config.toml
num_hidden_layers = 11
hidden_size = 512
num_attention_heads = 8
num_key_value_heads = 2
head_dim = 64
intermediate_size = 1344
vocab_size = 11189
hidden_act = "swiglu"
norm = "rmsnorm"
norm_place = "pre"
norm_eps = 1e-05
positions = "rope"
rope_theta = 100000.0
rope_fraction = 1.0
qk_norm = false
attn_scale = 0.125
bias = "qkv"
tie_word_embeddings = true
parallel_block = false
init = "uniform"
init_std_qkv = 0.0296
init_std_o = 0.0
init_std_up = 0.0296
init_std_down = 0.0
optimizer = "muon_variant"
learning_rate = 0.0104
lr_mult_o = 2.0
lr_mult_down = 1.5
beta1 = 0.93
lr_head = 0.00394
max_grad_norm = 1.0
warmup_steps = 200
schedule = "wsd"
decay_fraction = 1.0
decay_shape = "linear"
final_lr_fraction = 0.0
batch_tokens = [32768, 65536, 131072]
max_seq_len = 1024
doc_mask = true
train_tokens = 595100000
max_steps = 8333
dataset = "wikipedia_en"
Each number is 500 + 50 x the weight over its row's rms, rounded and kept within 0 to 999. Layers, rows and columns count from 0. Numbers have three digits each. The size before them is the row's rms in percent of the matrix's.

# layer 6 attention query, 512x512, rms 0.101, rows 282-303,346-367,410-430,473-494, columns 256-383
101:547573493473445518542413518495517466522507539596546494453457529482496465387422513508520531492447504433444512516404523469489478499501507500474551478560488601480503563475500477526531472507492425460416407490521470553545513534470499558609392498553525497514530527501555509426485520507512553539479505485511464422585476488468447464478529484507532576506563466432424505548485452451520469481578
095:558529529552509495497480479571420516532594502548492464458488498450535466456463497613494539509475478545423517484461454457482512477413480485541588435472546530540587431546549471518474509548418483465535494578437482489451434547481423451562522494538552546463440489477581469528507494403511500519526469475541461512472520512550561517457561480534522505479549464465475420522467520486426454431493
095:518531435385436454537483461511428478459489547537543573498430473490423496466509474471547406529532462501384611520500535418492504507531582563575548536545516490486525462642580471498559501478477527485422509549556564603482470532556490528582487458572550594464496483455524583505552568434476480489478473375504467407532477509498461494420528509534433450467424470531535454503600526557553569495481
096:503411456396412489430457508522539398506468515504451483369469513457579518482499518474520578501391533503387456531459480484519331411492423509547479497513476531520509584485444498434577495511473521500487455545510543511602594472403469534500451504553399582487470523495424547555568452525464512436534510510496485416537524497594453505502515428508433575554531434526494514467449455473533500517467
100:520517481511457492503550486497498545424548545474493423477573530414523466450405505599430504510587425523473520533445525492522485503442499456519459388500444580499485544465460487501553574491572383425490479439558482578459421472433471412500463507630560466546525564435492466496504533492520558493442516543462559494535564568487506443571550531499494477448481526473432514479598575532503555506508
118:436378513552523516436585464507554476525535501455482435448493506444534493508556542480518565423532500523525520452621525502539552557535454422559473597412543447549451553469501453485486542495469500530502545504524489413531485427501519505493505545479602537454518511504503480532551493529449452558458558481579441481426517542527616437500441542447477493575494475484533537490463534496426529516428
101:549556410411455470508491513491573544480486480548541403544514494606433403499418463571473535529517510532518528549484424534530572459477471522530512404520453483487518447579410507453458479477513473617525493484449483524509547467446537534447602558521439572513482512469439577497504547454615490521520459516488504495492461491488423423450501501469517426478518458571463533481418410506498475444493
092:483496541509449527461463595458543479495501448500562501410470434515520454452404540546490450436528471510469446454568489549586467467469443488484497653406455579540573527485535519427506494527525498517474428476496518475492460502589475486548540470592532547544463608456502516479488544506480576512438498422482468507557427522555480421440561566486532445480589479522525481549461420542450515448551
093:468386476528462446483449528572496504515331461520400455488485515517438469560461507560492547526415488436519547416464643422598514530490610483470500513409429484447520532456533450511585550474373507531613504484497415505480510570473471375505489494466535528492559519458490381524430369427497513530454492560396479453534523550541518499508584439564584471456486502480503524596563464521480477447600
094:496563481532470570609617489499438519424496450545515587555480466586479498474530552554561530501498518437530480518552592492520517423455523537425537495520449594531468481525514516544537571451466484592481423584487429526424433555498484538538499453436432433519480413534481531405530464528485520481507602500427442470523454470470483489490542499531478529573539453494439434510567484474567544606567
097:498504526401564522510473474465490518502547512491489497479478403519547571473445499422597415458471575472443545553467472562436497510480447481495532511540537546520552395508458440543480490544524469457533493496557534419437529470406451451473511589484465517543498452523442596501442558565503472394616483484559477427531488521486526529528501492515471524524433533498468509461573468476478494620489
095:553520451498468499488423479555525531506529561604484548496573457575488523452558527452404424527476521425466541460489546464533561468435562512536525403504404595475463439469465487402497450436516556553622538502454459544590578547480539541489468576473552503496631498543466517514559489489517583529545404503534463521434399432572461476562607544459542436520535512473463537518554522536555503589535
092:546498543486600516530430574418606472507528428474535401447508584493491546542507508503431547440515475442415472555538458517524508515547487386537558552592541467532451497494480364493541444499487448445575552544506523457423465458481468542521514452533519468506612554491381432555497570496588462496417483481448539549472486606491625484546464480462444498580471515505438638518505530555491525400555
096:546536507437452547567492554583493435467541503533506565584520534526426553397556454514502485609595473571543483417493543466480448516492512540489565457472455468515641499525546428532476503617495525408436454528517506552584586429543527454455509495505354450553455584461576474442495499533572448511460474519377521477420499438510584555484505513469496471477519456466473487514495568478488526447530
099:524440407544460536505514486483487554491391439542499511538601523486518476502500554553596467482558438518460540579449473539431493561532425500475375440514508482544449461517428533569571503544516463482558580497436563555573551434426474478458486522584472508415514503573530464463524389462530457483495448547552528585462494467414440454465551386483474565532595530472595530559538439585538567532509
087:506496411440551481503469547532451459492469562493490472475516519542400409486460401598526448559520417477534494411593436483531529567532567529418527507584537458429575495602550476577525510471455489523499473540515486492512493499470497457449503520476463536504575482390523547493497546482495491504532555496426563520552488546561426439484406578491530542535432479593472503471465466417579507545528
096:543563509496500572575528404469550520536426489458518560518422479521426484467472520501497533466596528430517464455491512546445440532550572363464464378509433409507536490528479423541444517541547597558511446565519588578536494447508517422434573504592530452439483463464451512510546477461538435546498467559559458482571508404568450525485494512525477490494543558559447448519450452496584511514505
090:523504420547512437435491530526426591515554573471501554516548537483597485402466531535552480455521532516412480497575540490516474476491494506449488569530463480515512477502510487519437487521547529505513496385423513462604541500535495495551443491504511481581406535443504516532565470475444499482528458501463526622520550607560507548550433499480424498444468560473539558469453510544464470607486
088:478563509533459469534371501535470498440392471482490475467535502499496448482544515530531577521564650529504573492471572424492452495471497375410508499458479498491477576543527594465506527523439508480445486488454478627465488523487406515442421473497463500545563457545578492462473588527478534434447462525547488490524483458559417514431494522468401525471541427447456537586508522528507497502606
099:539522553468509469517508465472448570435566523482458534580593487502430500492532436500522451594512495466473513514499441462454633550505456544494440458476461498477495552556442472597527520505481495476454473522554558437517501480559506635462547424518490615508525523449575539497512568405518480560424468553477509456399515539436471532482521526571454541421511516546466564435435468462583485460515
095:540517528526453516472463452430523542509578530537470510554444550534472521404361466446530455573521438490547475482596449440398449546455473500596525518547429491528456574412483606522538442476505463494483462496593516497516506366544556551476518547481493468548535490520508487515398463553627439568474509504502569469506533490433495474559481449510538435614457551520500409523492452500427545481479
095:555436444489446522532428377489478475397546537576494523498501474589512531485541453502558400458468457417543448490598562448543564489481520488507484503593590480491559465529516552524575491545364488547496575442550524549528532410464480541471536524503473578565480507474550548496508524578561486450437437493503507494518487648555435494453465480498515414533482587472556528451485464521372517519532
098:527516509484584552504576531563479483517522531561483411503382522548600511474615461509419350488515505552526476326576560512536596512462527487469459526515525581480441560435465476472516521412487515478421533467497546507526485483492521553503524539516411517534461514487459467477550445529489488576524423458462464479522573550510566513447540545462547449486520434500554549486472470602572480438535
107:576427480484563518474510556428487432501547475467554433477472505586508435496376492543469493461452526431450483494485462541440433458504445404549432428572426515421640529471478541513492380446491536499521481459454452542454483483524605503539465405537475538587424545603593651370377517560481500489487496471487471471420537503509510439506465410438454454535512457462479528516471509481444445536528
103:463517462445468511440551432529486584467450437552557448530463561534491519439489397418576489467446522449528486545480482444549550531644534511459510592571446507490474474581466488488512505517458475479500462500638512484555622439493454506543528467498523503476507425576449512501622429551431561469531557551585518552398520438469505421444528501535492518535530414505522471528528534523533497493581
103:504432514537478621529390478460566450446489571537501487529434501419431411571556485494528477519522599483501578482546522453500449526604552504542527532503486555564494485440553473471448421505534496481478355491535459514505478519498477519442554419476445618571410547470542519488556477429487506518524438569467516469504446509452428512386516521471466539492504536454485469601474441533579508497519
100:533474477501462507454590517460599573458431441452555601581451503615505422423464413491536590617518425558475485573476495446384514482462544416506475486486528543462530508552584550510466524505521520535450500573482587456605550506497440543440448497574489441464562556509607522521445479540520616457378473493528527520498555516456471502501530403488410551483478547578429499504466467470425428554464
104:518538584570463535428481519565517571465577454458512407519477483524536569543497508458530521401525486599473428482593507483559508557491477442484470502398567525536510476385450470528479567521539518505523582482569572446533480433398487515454478470508413432569506476496544454606499502520497481507452488547515494552515490571540548506526511501469447513551478519464580535465415533540565469423486
103:478603523551409554525477497467613512476467470474516546523422408554439470497594409476539458515404552655508482601521475521508555473462524564576591515489498485493512430505447526457441531524430540524615425502568494555535496553480423510496471527395406490493494585425520576459521461573502501488475516479498576480585454488438466459478513550493507504521583506504399466496478414518514456497548
096:529549506495479441504505563589466463582496461560530483482460512455516485431445472480414574457505536533517421369598509552502435471514409444583531468482501512456514526483484499555627577530467465535467465516553537487424460523520505527444555519486450484521475483521564442530454553511495422504543478479508456457419418547558578570549461440495471492517488450464600544487476443533548545453393
102:498567507492560469528501512446484497495501487486450453482571486544494506518597500526470437465465373502547454544359624528521496499452469408511472501499507542552550519538493551544504444521442418520450562506473514553473583569540559552550453476450475536407452464504440540493483475459433471531508534563342502447599559535473476483484414476543489457475481491486546480540510522438532379591491
101:474485491495539470490453433462442514474545504590455483427476442419483522566498523474547473573469535482590521448545523482498537513552471465548544502508466422431426535558531474469578489523447494570518464493531468429490506523536509488491512543509477527557492416475501496524536435474437459530555494459496509505565503410562452530462476513487437567460482469568477522538468436548559473495520
109:482469617475539480459584517507452440485472438580542438457441563488436499467510533447505542490513548500451503552541429431484468422456478497478516472535495580402486473447421462464482479417485610450500532491530559538567454415421487481401530582490563503517521402434572475563542535488583449422546535516515437507448443541495560590484461545481470559502600512622501516460494543465510538491451
100:527464514500507527507425533527488472432526481471536466535564539528490561483524455550513527530504518445462478438584512514459545535462509533552532520510534441498398512560516411492568530480537515547503488512496540501487568442534526487530490448429566510549493441416455418586561465496528392516434420540569599480454459614470557447530420466493432521534393465575515517520526510479495545461481
103:457517445435494410559431574475481491546468555564541549537547516583540551435556422515458595443367520497519492450474532441498533462474530459555591425525477408490466498524531534577436490506485558469432549500544445579392631471536504487429434507488417502470528477590481478471487524443456435499397513513490478462468451536546557663503490448533527411534474427513484440541560526409567489506601
112:499502491438563613487484487504466437444435404452466505613529527510597530499505464537507392416530513536407410513503460516522476502493451461532472441441480457465527543496521484502496427547480488576456508457503489479479540486557484415470610505535434431511579553569616547526362482582558463435497515543375519504520485540497560469529543414490457419527446524459506549519573491548569484484428
109:509414509486543434528491485418493534495503504620567434465451531539551532484406432489538388454476440471434527463429488509534522587489451519469402419417508511544435549453445481557490440493508548511469563563590540492418541406526480393485446487568500553477450543495423477517586536500513488520485527544481538440458485460466568573470512396473544512505523555600503503455559449483440663506548
108:557450407512453486461555491479451585571577493476407543566428494446477454542416526447599493481472539436493599557449598499460563563538546577375500512537471431519576500452499621476433504450450462571431579535588552403528454465522511603472486471484504496540507492500379427466499526420477463596503502436420459634442486366436495460481525488508496573509612523425451494528493500530455489510488
101:539437481450485529521451596474455474528543458440484469484498467582507514612509452563502481425516359444467494453380546564563549534464632412417495434549409519500521475509562529474511507508443419363492545516457533554453540439505543398539472451572426528508519492528444579546490413483484486510519421479397495481504427576487522578515533504435538473532516442449480484555491521528477459491516
107:480437552487488554489464491466518566490489467490492531522412427467441498511512517503544558427437461477423552541434546514562583507398529490481527567519508456486523390526470497529474456459529505491428413535479539486447515472523602421523516540565664533451461500368579607521538432385454501549435483479536463501575459488523423427477491525509537562596470539472504468444478541544430594539546
099:521483463567557510556455561539439368500493466596476462506491486489449460552553473469486459492489494522481507517451503599505496539549511478457513501582518548590510411491499424471615573492466393395474471455527510530389617463486472435539521440533596459483439487479446483397518452537510487431441469618578466443532377517508543560522495501567576538388516480484473451425536428429499512519477
105:426564626538469519544521539489583564521562472526516453591501448589398547512637405546468464542591507424411508481551426402559588474592559575503547381486519453466509475518470488522454478475480596548460395558536584436534459532546503436493495454430524503506394453437459455428541460503508547459504505590442550488430486483449545527390490463510515494526492565453504457470406536500515532458530
105:509475591559502548459558496483456550497461504468515440442518540438522554470562609460484496471517447435522490519462388426489542493481445548585511502476462550457555495479409488437561425505479546466477549514558531422454520457404437501473574492504502464442507464456503458577593498458511461586561493646539465468507544509387494535504460504638412524545494526503483467524409558404447484466641
110:435542572459533588519476553476456464476467572483401471511605476599492536464475479444531446475503500529597492511589566456473392495534559524414500466539475459574526404527464534550566415564485466545553488484477555446461482490497452586610538498444497501584503512507481527487418521445559511500551485549540497550497390508562494442521384500419548444506432521484490528393450528409348491483426
090:536530550387535498503494479559546487557513597586509549474494471550521513554510458537560554521394521457455526461443556462528506451542430480490521464607518466497504544505472535543480487492418517399454463532495423618531571520527504489564506545357466444538580479535531585474394519481457538528500545390552492490432499640484458535567551466534562491562504513411478463551440495479483529580491
086:540433600505538511414417458503513505477544563514517555421452525541531475490393442555485538469455507502419566522464434539462510472447419519521536403470549459374507494478524420483483512464438507460542489495492442462482523455495466476453473466547457511500520521466542540552493528512549491580554506540544514522497480481524501506583481497459552588530512537479534552593410519509479486512514
090:516548573437427471454466535477516571395526531500516553413463417473330481555554564424482479513431452444476464531497497564549464643429484463481567444473482524545477490538596567471474495487525522498559658412465489543484519514469364499494392492489508452491610444546444513540491473434474521532447549470461568522454447434417428451511457459522454437408526563482507521523493550480569507520529
094:526505550529465444469499461493505496435580450567507479451451567484470493470511528573476478524457527465447503604518544553471464445478628535522461414586499573463557510460621554537461548558511481449514534469445455576458507503472509521544431533557468526544439490447462555508550527542547468509445513507529492475526428399482499503470591472501468496508564431487538555449583545484432510415560
089:535543488547475430508452501471434556499498491572440472378532557544509531473430547511483461539462503477481508540443541533485504501396435400513543535557512480466499513440495537566502508455561479546470514474401544574419410499511508476460483568603539543492490478420549478503477501481521521530520500493538458492588456547418591379463496442421502540432508561519419402482580572516533504608579
083:481464447530523568522551488505455525443615598540473413571480457478389599528539489436545450466471487515531380467543483563556462619522504545481513577487535474496463466558484436562524542519378545533490532545570448500470532404470416511533539504472539461486571463536464550579620595528382469502477578497549457470447477491523553443493497487477500494566492551503471485546444503516464559528399
084:490574492566528552508447523525507505472542469513408449465527387457518555503369503452549546483498487430518545538524480475525439415489402506580532493566521513447573541498481453454600542567527508498491560502507499559496506410430457488504525506507471524570422581377495569609594595502526543496551518494507542447504519541536482510495506428511581519442552545584485448416419547444577476498485
094:530507465484496507506490511481550534576554522463533469488456452606406491491453506490525417540489530526452504493461549437469471532440493561478553629490517522516530482581498503462480576417465517540456452442620597473560471438452568522591529583398479504563522553481507503531484525518480465503447564471615458482514527517497513488561454496481577518577517487466495463452459394514444569558445
088:412538472445590493562448492432595521413428548462400421498578395440453597527542441474513514423467505457574559544514449561418487543472457556515488543516508428509483489485438487503553521509550466586477548536511483454515501538446440534514553490425475537495522572543513466555507507552483493408459559471487512523513564396522459489495359555626465553527533460444536465542522596436513525506473
092:501615512608486551502486495580543443510433494485472488509426454423580516536538476570408561565465456554462556541555549450500506452508523528499484459521483568575520438506487478508565457598523534518482507472516496494581440523552413461534349419499434495573507508457496511496543458545533453570584489438454475494451556584469503439443506522439493477541480611598557505521347549380483436477409
089:535448448511551432432600499526513541479490573517499594471436552448521478574405508527540605583519483529413483468493527396506538497467481500494487514503502467515438490498469429507470466514525536461450486455472567445519466478511417442557522606516533474595553419494437475462507529506527499477503460592488470457523530474477538492536572497513397422469472485488515472533548496326461453435436
091:490499474501477475494484531490581437458556566481473527545586419500486558437529491507457496489442592478525533493517518528418470508498480410488501459627455513547449466540462490513479518499503565566620494526502516471477540556521441418532472454557522554495490491419558391487461503441504530438507503594583526517538515518526412482568458528505571449473428507437465462517470550446513554660431
087:558543472486527553542468518541447444446502451526458537467548463522468499506565513592635544543441465482548524479475511463565493495413487452453510566479488497584501484466493441500478480465495458493559544496508525492534583551438527646485413409542517508530465558516521439423442557493469536611533503437510551589548552442415481548512465527534507546611479529479509439499580461488489485593489
091:414560481534447548494515532568549493392510547425476513484493505546580455516509511487509470504429585520486457483496523400474518534465503558506440527491524596457541457504497368556477433612458582516463412470514465520549498488485560560441444494554505481548486470403583573491491433506459546468487485523519420536550522534535409475452431580540433401601555515474604556577468502434498463554471
086:474502451470364521564521523485459423549507480524479601465492533466434457541549556507524496502418504611430561529471541369510419479454463553490472525451492456502459479536468409432524530468527501458465530538446488520461464435494461522436453436524570509447461518471557535524447516600456478509454588467524419534513518539507392595457488407494559594550570522514504610390435527467480491415551
086:534543518554499575453453520556551423572497463540468470493490593539506577518468592507409529537481524565570487491484484448459563507470486477510488483548483529602573481568512513472420508441502380542425425479533497478440426422389523496513423546527515497520606464525455526589496521497527418544484539445477490493634608512476435555411475564545516521539517367491494436523455506447501494444478
096:534398529528507500479533470530444450533434447510513595538458407520546464447510480575456540520494460468567548430503572368511578503480461502591504409491430431458429457451475453613536612531554401493430476474516558440520555479502518534501573550473519482452647451486444444517489545452450490569495379561477499463528467450578523536489504497536485569433594418559527554514447445528510518427460
096:555473632489455547614476451495437520468452480577554438534418565478424458498591507435454487479418445458430474448506480386615636455565449518522577562505541508589459541484467528539454533472417541488551438477549531427635377478392497502503534478480523469508445523475524454563519503494554499492428442520548540465535505490572537493549523522466557475561484440500537442483495487500562515477512
093:551551506488588398493471554610497521471528482444444475419548464462549491521498534531479422401517577573515504477474564533509400509513488464461424466456461530402415526571523489424518419435524524415545566406482457533495550477556494447548566488479518560540443522518460403515523481478486427517535458484560444559554392528534541510600513593462494584418575511529480451494573443521517448498484
091:549471442508500451477492484445399502431502475528536561482523556528391491598599509498543434471521475447431435577465473503498542557420576504541528458474499454419472519625568494420430520477466562475515424521585473512605482489570510622439444524496492495416534523509516507486533392471561474579469543513488580412423503465505575444481512449499517522417485504424490412587549500504581423470599
095:528424531421496611419470469551510528464509509364524447511568520479575458483471481542456480564501466435479528507528481510446564561515517522503517444528493499532523593464498442468554467452430508493502621548486458413458441476469537502570425466531472368494502525543390457589427520483578561505444530533534453421527510459597473430538436538559554524618599554532428503519538574489557613567523
081:491518430487518551519597496441375446621449522447401499443440511569543503432452508567514494489426525531521553540437596488437401579488438475445524535482512489503454458542525454531481464470563426525426490483519527540506480522575483468473553484460448489542504542389556419457477491402439511575530504478521467548536520548521533509498471473445496471477483535508475548552518497598535504574536
097:437545487561538565565448505479459517462484466493543503473408433489489383489569527546484429525513433653538539499516591557458479519565474552502485528457544552495503632489570467450578519481476512453536470458505450515563477486472407539513555505533525392488404474562455440480504481513502578573480436474573477452505433632471536484500485437552454433442465535446538467618480473532534510488535
092:440503534428543509457484538476533488510478450448421460574478485566463467517475485535517476510537427477491524480526480565585567520508570497411500447434493511475522492489533507455519518526537486510512572460466488486434449467436440457500516460620531486560531578491465524535464451576465508514363487551470469508517494539457598456519508494504550568506393531518472665515570540505484484562469
103:428404521568556516579513484461471499471388509501484466541533443469525448512585544525476420498461450437437552492431429526511504527486598515425595561441556474563432468564492475570520522512411573457463509520483564375531618427484472375518460389447496474489511513497469460498541404551462470516506462530503507587502466460480524472606510441563506537472493502533553488500543524484505485521464
096:539459524594463547469446501504479492475399584420472529510456457472520479394442471510553458460577546446517375490494489417481481517481557392460451469465533478497546544599502548506533540494478496473501527450532440540447543503476466508465476539587457554452486563486522474573483421457481590481462460497477527517529490590584473464491554559476487514445521566395533528507503541595585517569510
094:480355532499470500442550538421484518379473461502496446553533419508604567472423549481489480587491525559449557507548541519435478565519495574461501466546543464466516456446484488519473446538540472518562459463515506359490476485560524541558552499620406433419542498474548489453512572412477431557419495502434496563558465474445522471561509531413557511498536613483567523463508500508445505490400
095:515547493515491517526441479477535444415525514503523445448509408441522409559501424569550444553556417600495493499616525567535570494497556527430435434479524472479557543538450512487475515496387553497540495509497513444531549531448518472515484455519410468410479432513525415461530514504562510427495488500548533463418537526530562470570507534518540481470473491524544383495447457476563539416492
105:493459558547489456476496528435508516442461537499468429456510397513539526602525516509536377524523527552461464468546567547628499524506521597518534615493497474464486536531549507462420514573430536452542430405550485491589516493529531534480525513506454470459466524379576458512530539567520463480442519553542509476455516524532532573522495518381547516527483479610513540483561446492537537485457
098:462588427532537476514474589465611477462508533530520470549415543493430422515525497576432390563475523555473464423517533541520486500350596419431481520532476578486595423544505484520482532493448523456442392560456534582508459502591530501542505480451527534486578567494453473485519516481492551493414434391520482498495479418497481462545485515412543477460432452524461570453521606520482500510532
102:412459547489396527527479413520453513411471549442385452486496447450486481550646499529444501532449488463492486470485465448482463473445573529611499532495544491531488525555560433570401495524463567471542475503489461525504559482500550548606448485443488559494474521473452455581582472603523516395497441556583615456488528612602485448544484450468416520612505481605476448434563439506493459518476
110:515432433598463516441507591425582528494355461529537539509481390483507550557430513473512433480487575468398497463420530452551473472499547534386541479403408465529476480514566469467538529583409507523510512434551443475459477460528502463510522458443555466527579569447521510532509531465397491547579450439442430525511532505508411507495550510433496482510527425496498555544527555481492501470455
113:528520480454492435523467433605461484635588498538476591444540625541424492494382444445461600438468510434513486503436489570375486537470490512540502477532557424503513495435504533475539528493486499462510521548440533567516531480520451476527572524421476539511518443564459599492511521530445553540452624593506504460561469568426519522505532444570597462456432467503429449450599508460437490567515
110:364523537615448546377507493445520433546571552484464512545625490564511517519455534545492428444531542487537556540473520484540507329497506547476591457488515476542511517480502550533510503472476535584470440478545552520520508461564529534532538475517524502418530504505448549474509540559549559492378502519515529562412446513517418478490439504449432481531508489442492488411384520459536453453568
107:455499591457452437465595503559579549481519580476519482464407473430436563494609521511469593589442468568531546493576599537590529481591546514587525536456582485567501446475453565497462493510538517481477448477598436489458531435466526407441466479499492479545428450383437488487605461488544488476582555515418539501501461570490453539489400518411442479545481482485562469473496502421500479494414
110:451511471493487527374581581525481417443588497361534538556518488528529575457523454526494442530587474464495485497496458512542541462384411507485462590523542472462430530410448506382509439498576539442496450444469579533458476475545543573488478520504413514541486568517522434456506428496544466458543483474532593591492499565470491494560441472449492499483499489543526591517501484514519550504444
109:498465573517510504525532497515545545570483464522576523515539566519462584595525381539543530495501483497396464528480422540494452471407377553599429517445560440490511493592493564488499497468465555579444526457468493398409434527513482529502425488517518567412454562573598487532532493563548572550475512508524454441491498469469565487459554416465533525544527538485513462579462488567519469381494
113:436494419505551370537588529577436463588495517503477568471583590496530494526457384524492473469581443535494526590395504488469526572457595454540448482564448484511635515527466615498456460481507538411427549521467507519492471490475451473439484525442532498480501576540488500596495532522579493545481456478542507590390573427410515483537461474546533536524570496552503553499493495556556538495445
117:538410504475487540456595525484502532495531506478490428438561480496461484604449522536450514503573483547518512500462518658520528586545594489457509485434497502553538477376569532487476574467558534531486506479447561438467515447455510482511381434505436453499433515453510476524421486394413465499584513535459479548400394496505519455510536437603470467486497434462464497414480478482536519453495
118:480459518532532582478454499449482426500443449562485540426476537572431488404557486422432446496434543503513564539479496429550454464409497544506524492437566492569439492581512504484564535518496499428502453525445427519496552491463498570419425428488635527404500489467492533486489509514535389446423482535519590457585483451546463548446472406458495515499490420540439494445526524445473503472521
125:487466452494602513555540478456517458514553572469565482411457575484435377500540485456484586458494471479527517557477562480608463510422628458522644550527495507528453517525523544509473485550532576463456454531457541518582542452521455455586520470431508463534439566488547536543498475533503496487571492548490476560455451473548513549566560535462513471532411462474498487608508475447418471562475
110:467530437554605610435490527528474526532473448547495458568605526490462522567599429524511425520530474410398454470603457494618525615517458502447565465511482438518436502546534402511572510494545486480513468581538517503505524479578557544483519441460498424534568512604495420504536460532504425414497503452472545552486434493521539457457489559488492552634539511526546535613452421507474463442526
113:511586503517545491423482408489458586435617506472460531445557454391393542466488453506417485431509547557501509489481484522534506511418443477595469472580379525516480497440481502428477462469515582426501516486490420468405569481527461483487538545552542458463458513491502446513402679487475442495579492494438437551499483521548523484515432525510524443551495484505566565579572584545437477560568
# layer 6 attention key, 128x512, rms 0.0947, rows 89-110, columns 256-383
080:509492438396587474553560549444544459517490494542534503400505549498477484453459616479543542505415457464462451478426447508455467465584460492489413500571439424446576515522484450558479562484560520512562561593492461464458502534462522478423439570467461502552461401593524481573453423491526562488542524477477483466583472480502442494500501483600584621454419448548541508494521539409580474476557
084:546459414514524503492476371402458442489430515508569484559486494528544435511485537546477450433505537569430557571473401477465455443449526568522433594400532503509453475482505546556504555456435489457486419521505547441511553407470518448551510491438560476436509521459429418534435503561441570491411548543488513475545483482473494536464491527551392526467534589514495481506530517448532488531490
084:508507452595444518499635550471487540472540579555484439520520381577480476617446499565536411507517524560518492468509571545482514459393534412432517536492496479538495478443486626413456536545438463498515465526417527529526413449487534513468460511494472483522548483527559576479475491486469450570548499497541527528479543488462490431391425553566508487495507493481437511502528427443507448447509
088:534521496510516529499541529429538550477486425451504488405490402527565536502504496468619491488417522477472546452576512487442495540532521492560390524564571520463436538497521477558536466448528585326515392532560504489540507482515550470546583629493486490477419578515440417497518486550540536409515425564585546582513570486503502507546495474458471497506519470509520430623525514405465483504487
085:479458503477482481365487560441545578522439490464559464484395505486564424503457488408553452481549480442502580383509472420533514490535524520455496588412520521514518539419520418409529521479501577566545421547566490564484519520599488483466524486488504516475600593395534397474526501425524658464498523452394516485549419554536416407559575514560516454519454497516428432613473592520483466482508
092:493497523486512564590552467546505423469514437532518491549538452483430540453590472508506541464545468491479460434431476467504579483580511501540472416430448526502503412491447482505491550472480440506520515379499431382565519561494501584556570461449601490520469476527490566539485550444484468383525571510455401566397495412562477516546467544539471503392469561516579460493370567557516489498550
102:481507521447514499490455463515454512482515523489445503565508447482479620491488507495491478506584438426496554573561457524490569425464558561473574422546523456461537413554466483586475523457484475532519551493444570425439492529556515580471541519536524505532566428511486489475488568431524402429454473495423495524515467493493420498520516527542525565413473527479500517513602551500516514448580
095:559511595531446468525536443459553462443470445555423549540330560582593537467526558494515552454486506489456432533513509452576592544499505576479488568463586507498446614531591532480460419492513472422438435532496507542589476492582472481509519571510494544529481486431496457491526417486499512507457493575591511505602449510446477494570518548508464460623555499408603517534497455492396527484533
094:457447507435518457497488418496557598534491583498479597451508467522494420483571502490490521496444426593564474518592547523531515491459519557514491633490509542500499495432556424489531411506488459442538474368425462506460521473533552317539528450402551545480478525429471450407548519514508499507537571467484376558494515476459599538517425371522491541508446508443527501524598558574471500456563
090:519489526528418532531483419581530453585566453522542606492562521409441552448471477520431394453519509465453473545476460444409602424481541486539520593559460594470513490507592461483454568567506543399479586441471561450480428480546552582509533486457556477558564527490337526432480598567573415444473525416421461390513437442496519528453490564423527584510490485486461498559413458528507503485473
083:506443473531379447535556528509477511459402478558537517501391508482424535512589456453480486345493509550529508493457579517391501566499499451509521503455436480550555497445501552480435555601487441423566561490488516510506506604504487441436504576482499519522490582530534516456502443463396519463571518576481594489540504494463494533454468564584572478445670448455474412507537491520505490541476
087:516499549441538544504389467549499514531419573416505554480583519471468500527495459497575545490539578502492446537462526521363485513612554457489500433487458505515492513559504500498507503611510437473566489600470465547490412502468578505547428387524599453418476513501441507451463565550443495546484510492528526518476531502485538562482497477448571559455522461500544495530483637462552565568526
085:504597511558454569511555497441497542609506456387486526475509539511438491460561546474446496527484505448549420506524525498471507486510533515533498565420573459524464570443500471506472503437608443429488460470523521537453518466457482556576480450467457503520570530625453545523570510489477596580444492468485554540452470487418464521509484473537489533489588439549512475543398478536545427479626
092:465583534496507498409497492454485538482488617435553423560514479567551443479453495540509452498652572531544497440479473518480518567507525523467498480491451458414416517550457500443438486533522579554447491544478529668469436442557527408551562514455425511506531441543459484437517481421520509567563466523446492456487497471477372522406547481416497515466485526562408503450477552477463466525483
083:461575577490439546442473603531510552641489480587502465500479560529507447497578484444514565458461461540493541545532462606427469517538470514500489534484568413519412475434429423449482497406547429494455566540529512499477534444579483488465486552538582621499602589571450462467523475520474504575480508391502522455468503580418496560531483467490475470421543420511488562538524442548472531464535
087:415483484436549572567430571532562574488515472337553522403470441429557544495546416442557562483431503515540487499556451465434486562458521546547529595483523558500441481509500520560550451475550522568603507491545475430454479543582431556488498504513563482522519466478530467488547524542565516560468507475371460511446532457531501571485564547440456489505510488649479499542426442564488539583483
086:435535498541591450501474542449528511452528443580460574560543459536443450486468481512515465488482530463522549617356516454439480479418506597542556401492411472443508569487637639544486538360494431528517517587516557584534525555532540536478507554574434612461497478538569498422385570429582571489457458521555611541481488491467517457529544554442472501566513522513475599483489513540516543554428
091:436518450510532511535513505518558508535593502531397554434543457431491515511480550508483474438433511560477484544513504628609514477495503614416510518449466482510459551471539487414522612499474474545506490529453519462559507524495510527557467428450548538504424564556508610510432512571469591489382560426456386483495474523405450363488521523561547400511487476481419528559524480481529499430576
086:466533494582542567454597483526518431498543495518410420490508493554502523570483512467448514433454524478524504512524581459507495592587482534417536506542550519516476446473485425476578526524489447488538496472533575438476532537423526537527458479422443429501526586506512496518551506425521629514517404461448425568546431515559366475539473555527443520502439592511501465465545590464457471506530
087:486368507524469488523508525401521412430516536514552488470465553460442500525443493573414548443458450601519446515526544470438504528485505485443520506480567530554570533510382484427485623524521501502518525543497401505497531525538572478565533363484513463502451528472546462429497487509484593509461508526514446446453448586575490494472553475537498527530486468493528418430452438438518516493551
086:451504465477456556562481585547570534509463519624456465469562510498471461526624462528527465481525522486533512521500514498454444481567522454504435481481571479557410477496467545496486495532547544489549548501502564536444614506551484386526511358519603511510462490565424504510440559483344506453440523578476508468506451540473458450523446398550521505528574454542512554490511528403427499486540
086:545504460457503454548478457421493548580562403500502481448513533444535512495393555470452549422444592460515479520462511421518531555412471495595571526535561486411422350552568459595532503500576473477508520387459471543551515591515557473509551531544564485565527401416474612506480480500541585471569479460479527550531537531380510479518507504417587529427482425502429518508498472469488432556500